Weights of a small transformer language model.
Size: 14 layers, 4 heads of 32, MLP 576 tanh GELU, vocabulary 8192.
Architecture: LayerNorm before each block, biases, untied embeddings.
Training: 115M tokens, 3710 steps.
Each number is 200 + 40 x the weight over its row's rms, rounded and kept within 0 to 999. Layers, rows and columns count from 0. The size before them is the row's rms in percent of the matrix's.

# o: layer 3 attention output (transposed), 128x96, rms 0.192, rows 40-56, columns 0-95
# v: layer 3 attention value, 128x96, rms 0.206, rows 41-56, columns 0-95
o40,095,199,164,149,206,204,267,195,137,222,219,217,221,173,132,152,215,181,133,225,192,231,228,200,194,235,153,306,121,170,240,257,182,152,248,109,242,189,176,179,186,210,187,233,201,135,187,235,198,169,167,161,182,205,213,149,201,205,245,218,227,198,211,220,137,195,183,201,204,187,217,246,246,211,217,219,309,171,200,182,225,87,163,232,159,201,208,172,284,252,173,222,282,199,252,252,216
v41,102,128,201,256,264,185,231,207,195,169,202,116,116,221,191,287,176,235,180,235,272,224,225,241,196,201,244,205,230,188,207,271,130,222,96,216,198,203,184,266,235,189,192,255,164,123,203,198,172,257,176,176,185,155,222,164,201,195,214,142,168,203,249,228,133,212,167,236,132,196,215,140,176,220,167,178,190,228,156,161,211,217,201,211,266,206,153,275,144,206,218,232,158,227,193,220,129
o41,099,193,221,121,170,264,205,219,185,138,151,249,212,187,191,123,231,208,162,228,179,281,155,172,191,180,179,132,217,212,240,106,199,196,227,150,161,209,240,184,187,148,191,205,274,271,208,194,201,108,172,215,157,183,299,232,208,196,212,165,197,249,201,191,221,250,235,231,171,240,239,177,282,261,225,250,186,165,159,225,162,138,265,181,222,221,226,198,258,251,239,211,170,194,180,252,221
v42,099,156,205,281,189,191,196,240,155,275,237,236,191,170,170,219,174,235,169,205,241,188,176,206,212,209,231,220,207,196,219,284,225,221,165,255,189,204,190,173,240,254,169,224,179,59,133,170,219,177,190,179,178,243,215,196,214,227,186,252,234,218,172,188,224,120,235,135,167,180,143,129,167,234,224,109,171,178,196,197,222,203,208,253,283,267,206,196,227,198,149,194,171,116,219,240,128
o42,094,217,211,168,126,169,296,226,175,170,215,214,217,170,151,137,175,230,171,176,186,231,268,217,238,197,191,218,190,207,259,169,159,190,169,167,206,281,180,255,203,141,179,248,201,207,236,189,213,94,215,269,169,203,213,142,154,205,214,213,279,219,204,206,194,231,210,233,207,189,235,205,175,218,249,265,200,246,187,188,117,168,222,225,107,142,239,126,203,184,185,307,213,223,160,188,256
v43,107,183,253,122,211,205,184,209,249,154,197,147,162,175,215,231,192,185,266,224,295,137,270,144,255,141,213,181,237,217,263,193,199,214,154,257,173,264,173,174,196,214,250,246,151,286,141,149,213,197,180,185,233,184,178,132,178,162,182,223,196,223,167,228,163,144,310,188,222,189,210,243,212,160,130,250,216,262,184,262,245,171,214,176,214,164,180,187,189,173,193,259,192,238,181,199,228
o43,105,211,179,166,244,245,188,247,241,273,235,218,141,242,174,212,140,182,240,219,236,243,130,223,126,225,149,152,185,195,137,201,199,201,210,206,201,188,184,170,173,233,173,168,221,144,193,286,202,166,241,96,229,252,250,227,217,178,131,186,171,180,252,165,114,216,148,204,179,188,167,254,180,188,189,175,234,184,202,197,233,249,203,137,119,228,228,271,287,175,141,183,219,223,195,243,171
v44,097,193,114,210,242,181,202,207,141,266,252,194,153,157,211,174,181,126,161,197,176,210,178,220,113,264,180,168,231,213,248,192,133,195,246,182,198,224,200,237,175,131,151,135,213,242,119,158,177,144,207,211,199,219,199,206,166,228,224,165,218,204,225,122,237,328,240,194,264,231,176,203,161,171,139,256,193,156,178,216,192,243,203,252,167,227,266,178,219,193,210,192,225,249,214,176,137
o44,092,256,182,136,105,172,237,234,234,176,255,145,261,235,235,199,241,169,122,295,210,192,231,257,311,170,160,156,192,229,189,203,190,201,187,251,283,206,163,223,234,196,197,190,177,208,182,197,207,195,164,174,181,211,237,236,162,178,168,261,219,181,186,187,194,154,216,225,208,79,210,223,214,170,247,156,262,148,188,177,188,170,184,208,291,202,212,125,174,210,209,176,197,203,188,158,263
v45,098,205,204,162,160,204,211,158,194,230,216,156,178,201,196,225,155,255,167,246,124,168,234,186,137,184,245,188,134,207,227,175,182,187,262,212,161,147,188,225,232,185,105,196,208,167,261,183,164,240,187,188,183,173,243,134,172,207,136,150,179,225,257,268,223,136,203,233,154,233,134,149,219,208,191,269,130,184,220,149,185,221,203,127,172,230,265,206,248,236,215,316,152,165,164,210,178
o45,101,213,229,226,185,217,193,219,171,155,207,252,286,231,239,144,180,179,198,150,184,179,206,117,314,204,244,185,185,227,259,100,188,172,221,252,264,237,193,275,254,206,193,199,203,235,170,168,232,145,251,198,177,193,187,241,215,266,228,246,183,207,237,162,241,212,110,140,188,121,257,123,199,214,213,214,171,153,195,244,223,223,162,237,209,190,146,170,200,231,228,174,256,237,184,181,210
v46,085,144,187,200,241,163,140,225,257,174,211,219,197,175,217,175,269,178,277,211,164,186,211,307,227,170,219,231,209,278,165,213,189,229,192,231,120,218,202,268,260,207,221,211,195,193,189,178,173,134,243,178,270,141,143,173,231,161,177,209,209,262,218,140,184,209,235,186,201,208,180,200,267,151,113,188,293,230,208,185,233,158,223,109,207,194,183,172,161,168,238,256,252,170,172,171,231
o46,083,221,219,183,139,232,260,218,135,236,196,202,205,251,193,189,267,205,222,167,248,139,127,160,235,234,277,199,195,173,165,232,220,228,224,202,177,195,183,130,152,231,195,195,175,226,173,285,253,183,219,183,196,236,194,259,192,211,222,140,92,156,187,224,122,236,258,199,230,254,227,183,212,193,199,218,186,161,246,283,167,182,200,198,288,209,191,272,138,141,151,221,275,215,188,196,191
v47,088,184,119,137,164,223,105,205,199,165,146,280,191,203,169,172,238,160,222,199,212,172,230,156,229,179,213,176,112,208,190,186,247,137,194,187,250,175,210,182,174,146,176,175,229,232,220,219,196,229,171,186,154,185,209,207,235,163,278,185,229,233,196,279,212,213,202,218,153,217,143,136,173,138,269,206,159,194,231,161,249,174,260,244,136,190,254,178,209,274,274,152,218,146,275,226,212
o47,090,254,208,277,207,267,197,142,214,210,207,180,146,145,215,183,235,148,218,251,151,217,265,157,159,190,221,292,165,166,229,155,283,147,141,173,209,215,242,235,247,199,203,225,140,165,214,133,134,274,202,204,157,152,226,190,195,229,219,125,181,188,231,147,122,174,229,155,180,221,197,223,185,243,174,228,178,156,234,145,164,197,201,250,223,181,152,233,133,203,163,164,206,168,176,193,265
v48,103,217,234,183,219,161,179,185,276,140,198,211,193,213,192,200,202,233,149,167,149,205,159,201,189,249,203,214,190,217,203,257,214,238,159,242,170,147,234,172,222,335,218,264,224,205,223,202,185,254,189,235,167,240,159,211,227,131,181,211,155,128,128,154,217,128,242,292,233,240,153,293,204,246,251,159,138,162,198,119,198,202,160,194,203,232,208,205,200,209,197,194,165,157,225,273,214
o48,094,200,211,226,228,259,248,185,163,274,130,200,212,155,181,210,154,211,311,185,172,211,204,253,225,177,254,207,230,221,200,161,159,241,198,245,263,206,235,197,192,71,219,225,209,273,219,213,245,174,238,202,143,120,159,225,93,259,172,205,199,205,178,242,226,212,229,204,221,226,136,158,163,232,233,227,153,259,202,179,237,219,189,281,152,213,181,210,219,200,191,163,208,236,169,161,157
v49,111,191,166,201,215,224,202,182,191,225,233,270,204,177,274,262,156,54,182,217,198,187,234,169,261,133,213,217,153,167,204,175,202,74,197,183,246,212,224,222,181,181,171,273,134,190,202,148,243,183,224,192,150,138,232,223,212,198,257,149,203,220,261,233,226,221,201,204,177,177,203,168,176,207,198,193,266,183,152,216,205,260,176,236,248,146,206,244,235,243,131,154,168,216,200,270,172
o49,112,205,207,203,224,230,201,173,253,141,248,180,233,168,154,270,250,199,172,214,213,182,233,162,279,172,207,105,214,211,244,134,185,178,190,203,162,179,259,233,203,213,229,141,202,231,218,213,153,203,268,213,181,262,207,117,227,156,177,185,202,137,203,123,170,246,189,246,64,158,147,216,199,292,236,221,218,242,191,221,168,221,250,193,188,187,204,196,213,228,164,205,177,211,161,263,273
v50,105,240,185,174,253,234,236,195,183,199,194,218,187,173,228,203,153,181,277,214,260,174,172,219,168,191,152,177,251,137,93,111,144,194,227,180,209,150,116,185,164,189,203,161,193,208,189,225,176,203,203,243,195,185,304,186,184,195,221,190,241,197,288,290,196,116,199,212,169,225,188,230,202,204,256,197,202,234,283,218,191,277,234,193,185,159,169,227,228,289,220,218,188,257,185,231,143
o50,107,158,193,172,143,209,145,189,269,176,227,135,190,187,224,246,197,166,225,90,147,248,190,188,204,214,198,199,189,238,205,217,242,182,230,213,196,229,193,183,244,301,258,132,232,189,187,177,211,248,200,241,175,283,178,163,206,234,169,177,174,224,153,187,236,170,161,186,79,194,159,244,176,195,176,178,200,165,112,211,171,164,160,239,266,192,140,207,222,171,256,188,172,102,180,226,167
v51,096,190,262,218,201,124,117,209,188,268,182,177,165,187,242,216,238,246,300,227,198,222,201,219,153,217,202,180,224,226,178,159,194,169,222,205,133,203,285,202,174,142,162,190,191,166,170,188,272,291,242,226,229,157,172,107,225,268,203,176,215,275,238,200,243,182,217,168,154,165,239,144,214,179,222,150,277,236,209,156,191,265,229,222,189,208,173,146,214,187,214,248,170,225,164,262,184
o51,091,132,211,151,188,172,274,176,135,166,199,204,212,236,172,206,220,225,180,165,157,209,213,168,165,154,233,112,192,253,230,209,225,138,184,155,273,189,184,216,185,262,208,210,168,257,192,189,225,116,198,199,232,208,221,244,262,238,211,197,213,120,165,141,209,203,231,178,169,268,275,225,164,209,173,237,271,59,219,203,159,201,243,180,238,202,125,235,188,254,197,220,171,188,215,234,223
v52,103,190,207,168,172,243,181,190,197,188,179,153,181,187,206,203,234,205,160,242,157,193,242,201,133,195,153,145,239,239,223,201,160,117,277,215,219,204,237,209,249,234,199,147,216,258,226,268,230,176,189,217,238,167,136,107,250,164,218,234,169,232,169,217,226,139,193,281,205,163,245,207,195,204,193,184,169,146,190,255,211,121,157,131,173,220,284,197,100,250,218,217,222,197,119,254,223
o52,093,209,208,214,276,222,210,249,86,225,121,141,239,246,193,189,200,129,176,196,196,196,196,233,210,176,284,155,215,147,144,178,182,200,191,276,229,195,213,231,223,225,164,247,161,177,189,222,202,162,272,161,239,204,191,198,255,271,225,180,170,227,215,167,216,229,168,208,248,201,132,198,258,234,103,181,252,184,227,168,213,228,192,243,218,223,144,133,226,196,250,175,181,229,294,143,178
v53,102,261,177,176,138,227,168,194,152,203,174,260,222,174,181,213,181,128,205,153,167,255,165,155,163,203,211,262,181,228,178,196,200,166,242,224,183,163,196,172,131,178,228,275,190,185,266,262,242,208,223,288,185,275,219,201,192,167,224,210,224,146,189,306,235,161,164,196,223,168,237,205,230,181,279,148,147,189,212,139,158,233,254,206,195,186,186,273,221,238,206,232,211,257,269,281,198
o53,092,140,137,307,242,216,238,128,202,235,186,208,163,208,191,286,234,197,279,93,183,222,222,235,211,239,199,235,273,278,250,152,172,160,191,172,244,215,167,253,148,218,133,198,159,247,217,177,180,237,227,180,195,151,216,210,191,250,178,199,285,132,178,165,216,243,183,221,177,201,174,170,195,196,168,191,157,183,217,233,227,269,240,214,164,213,203,132,228,191,251,208,192,149,191,238,190
v54,098,169,244,169,186,129,127,208,161,219,204,186,260,236,173,162,209,241,213,264,158,98,193,199,299,201,214,203,142,162,174,273,191,109,211,217,161,191,169,244,233,194,201,179,268,136,246,151,181,258,179,226,195,147,192,250,217,234,196,151,245,236,157,201,185,278,197,178,195,170,139,205,185,246,209,219,277,200,258,253,206,165,241,246,238,226,201,168,218,210,204,253,160,247,191,161,205
o54,100,290,249,250,181,191,238,244,150,172,194,210,190,256,287,188,233,241,146,233,208,245,168,197,227,154,186,265,171,206,246,207,178,180,194,157,157,109,220,159,208,229,192,225,163,165,201,224,280,153,136,266,171,255,193,161,228,198,191,263,180,206,240,206,188,188,201,158,213,231,254,164,101,241,165,263,249,168,180,164,236,159,145,199,188,157,147,189,155,253,200,223,228,206,156,244,251
v55,088,243,224,170,191,261,284,225,178,147,212,218,141,229,195,253,149,193,263,197,258,121,195,138,249,205,215,165,257,199,242,254,190,177,222,223,171,298,184,194,246,196,204,290,242,206,260,190,205,174,162,234,230,205,219,170,182,245,256,192,240,192,180,128,210,179,216,227,171,212,250,181,258,167,187,189,223,197,124,219,161,211,168,186,224,169,253,241,222,173,151,129,231,228,221,250,303
o55,090,180,101,218,263,153,210,230,257,198,205,258,237,218,190,227,215,161,185,266,221,142,203,157,166,194,194,136,195,157,212,211,211,195,161,240,220,93,228,195,185,154,175,145,192,217,208,237,209,156,282,166,209,186,183,252,108,148,174,243,218,236,206,220,167,215,178,250,235,213,160,183,160,233,133,160,220,228,231,244,171,285,211,155,103,252,195,237,256,164,218,223,228,195,157,155,172
v56,103,232,176,195,168,177,191,197,243,236,217,247,281,216,153,157,201,203,155,191,108,250,213,214,237,195,119,267,233,281,200,240,269,190,256,156,257,147,259,236,156,218,161,223,199,187,162,242,293,196,176,203,212,217,165,222,187,173,195,201,181,196,180,200,221,275,221,222,234,225,203,138,194,165,219,240,106,132,209,167,211,209,98,154,212,215,282,169,218,179,208,159,195,178,234,162,219
o56,117,263,174,284,186,197,147,164,146,189,170,207,172,152,222,171,206,260,148,183,282,164,250,222,225,208,204,209,232,213,181,154,131,277,131,232,203,248,239,224,240,224,243,240,171,212,182,170,181,270,226,175,221,175,200,246,193,229,282,226,196,172,288,295,235,217,155,198,234,115,155,173,208,180,187,168,168,233,268,184,181,192,229,230,167,189,203,190,150,195,147,152,176,278,189,219,164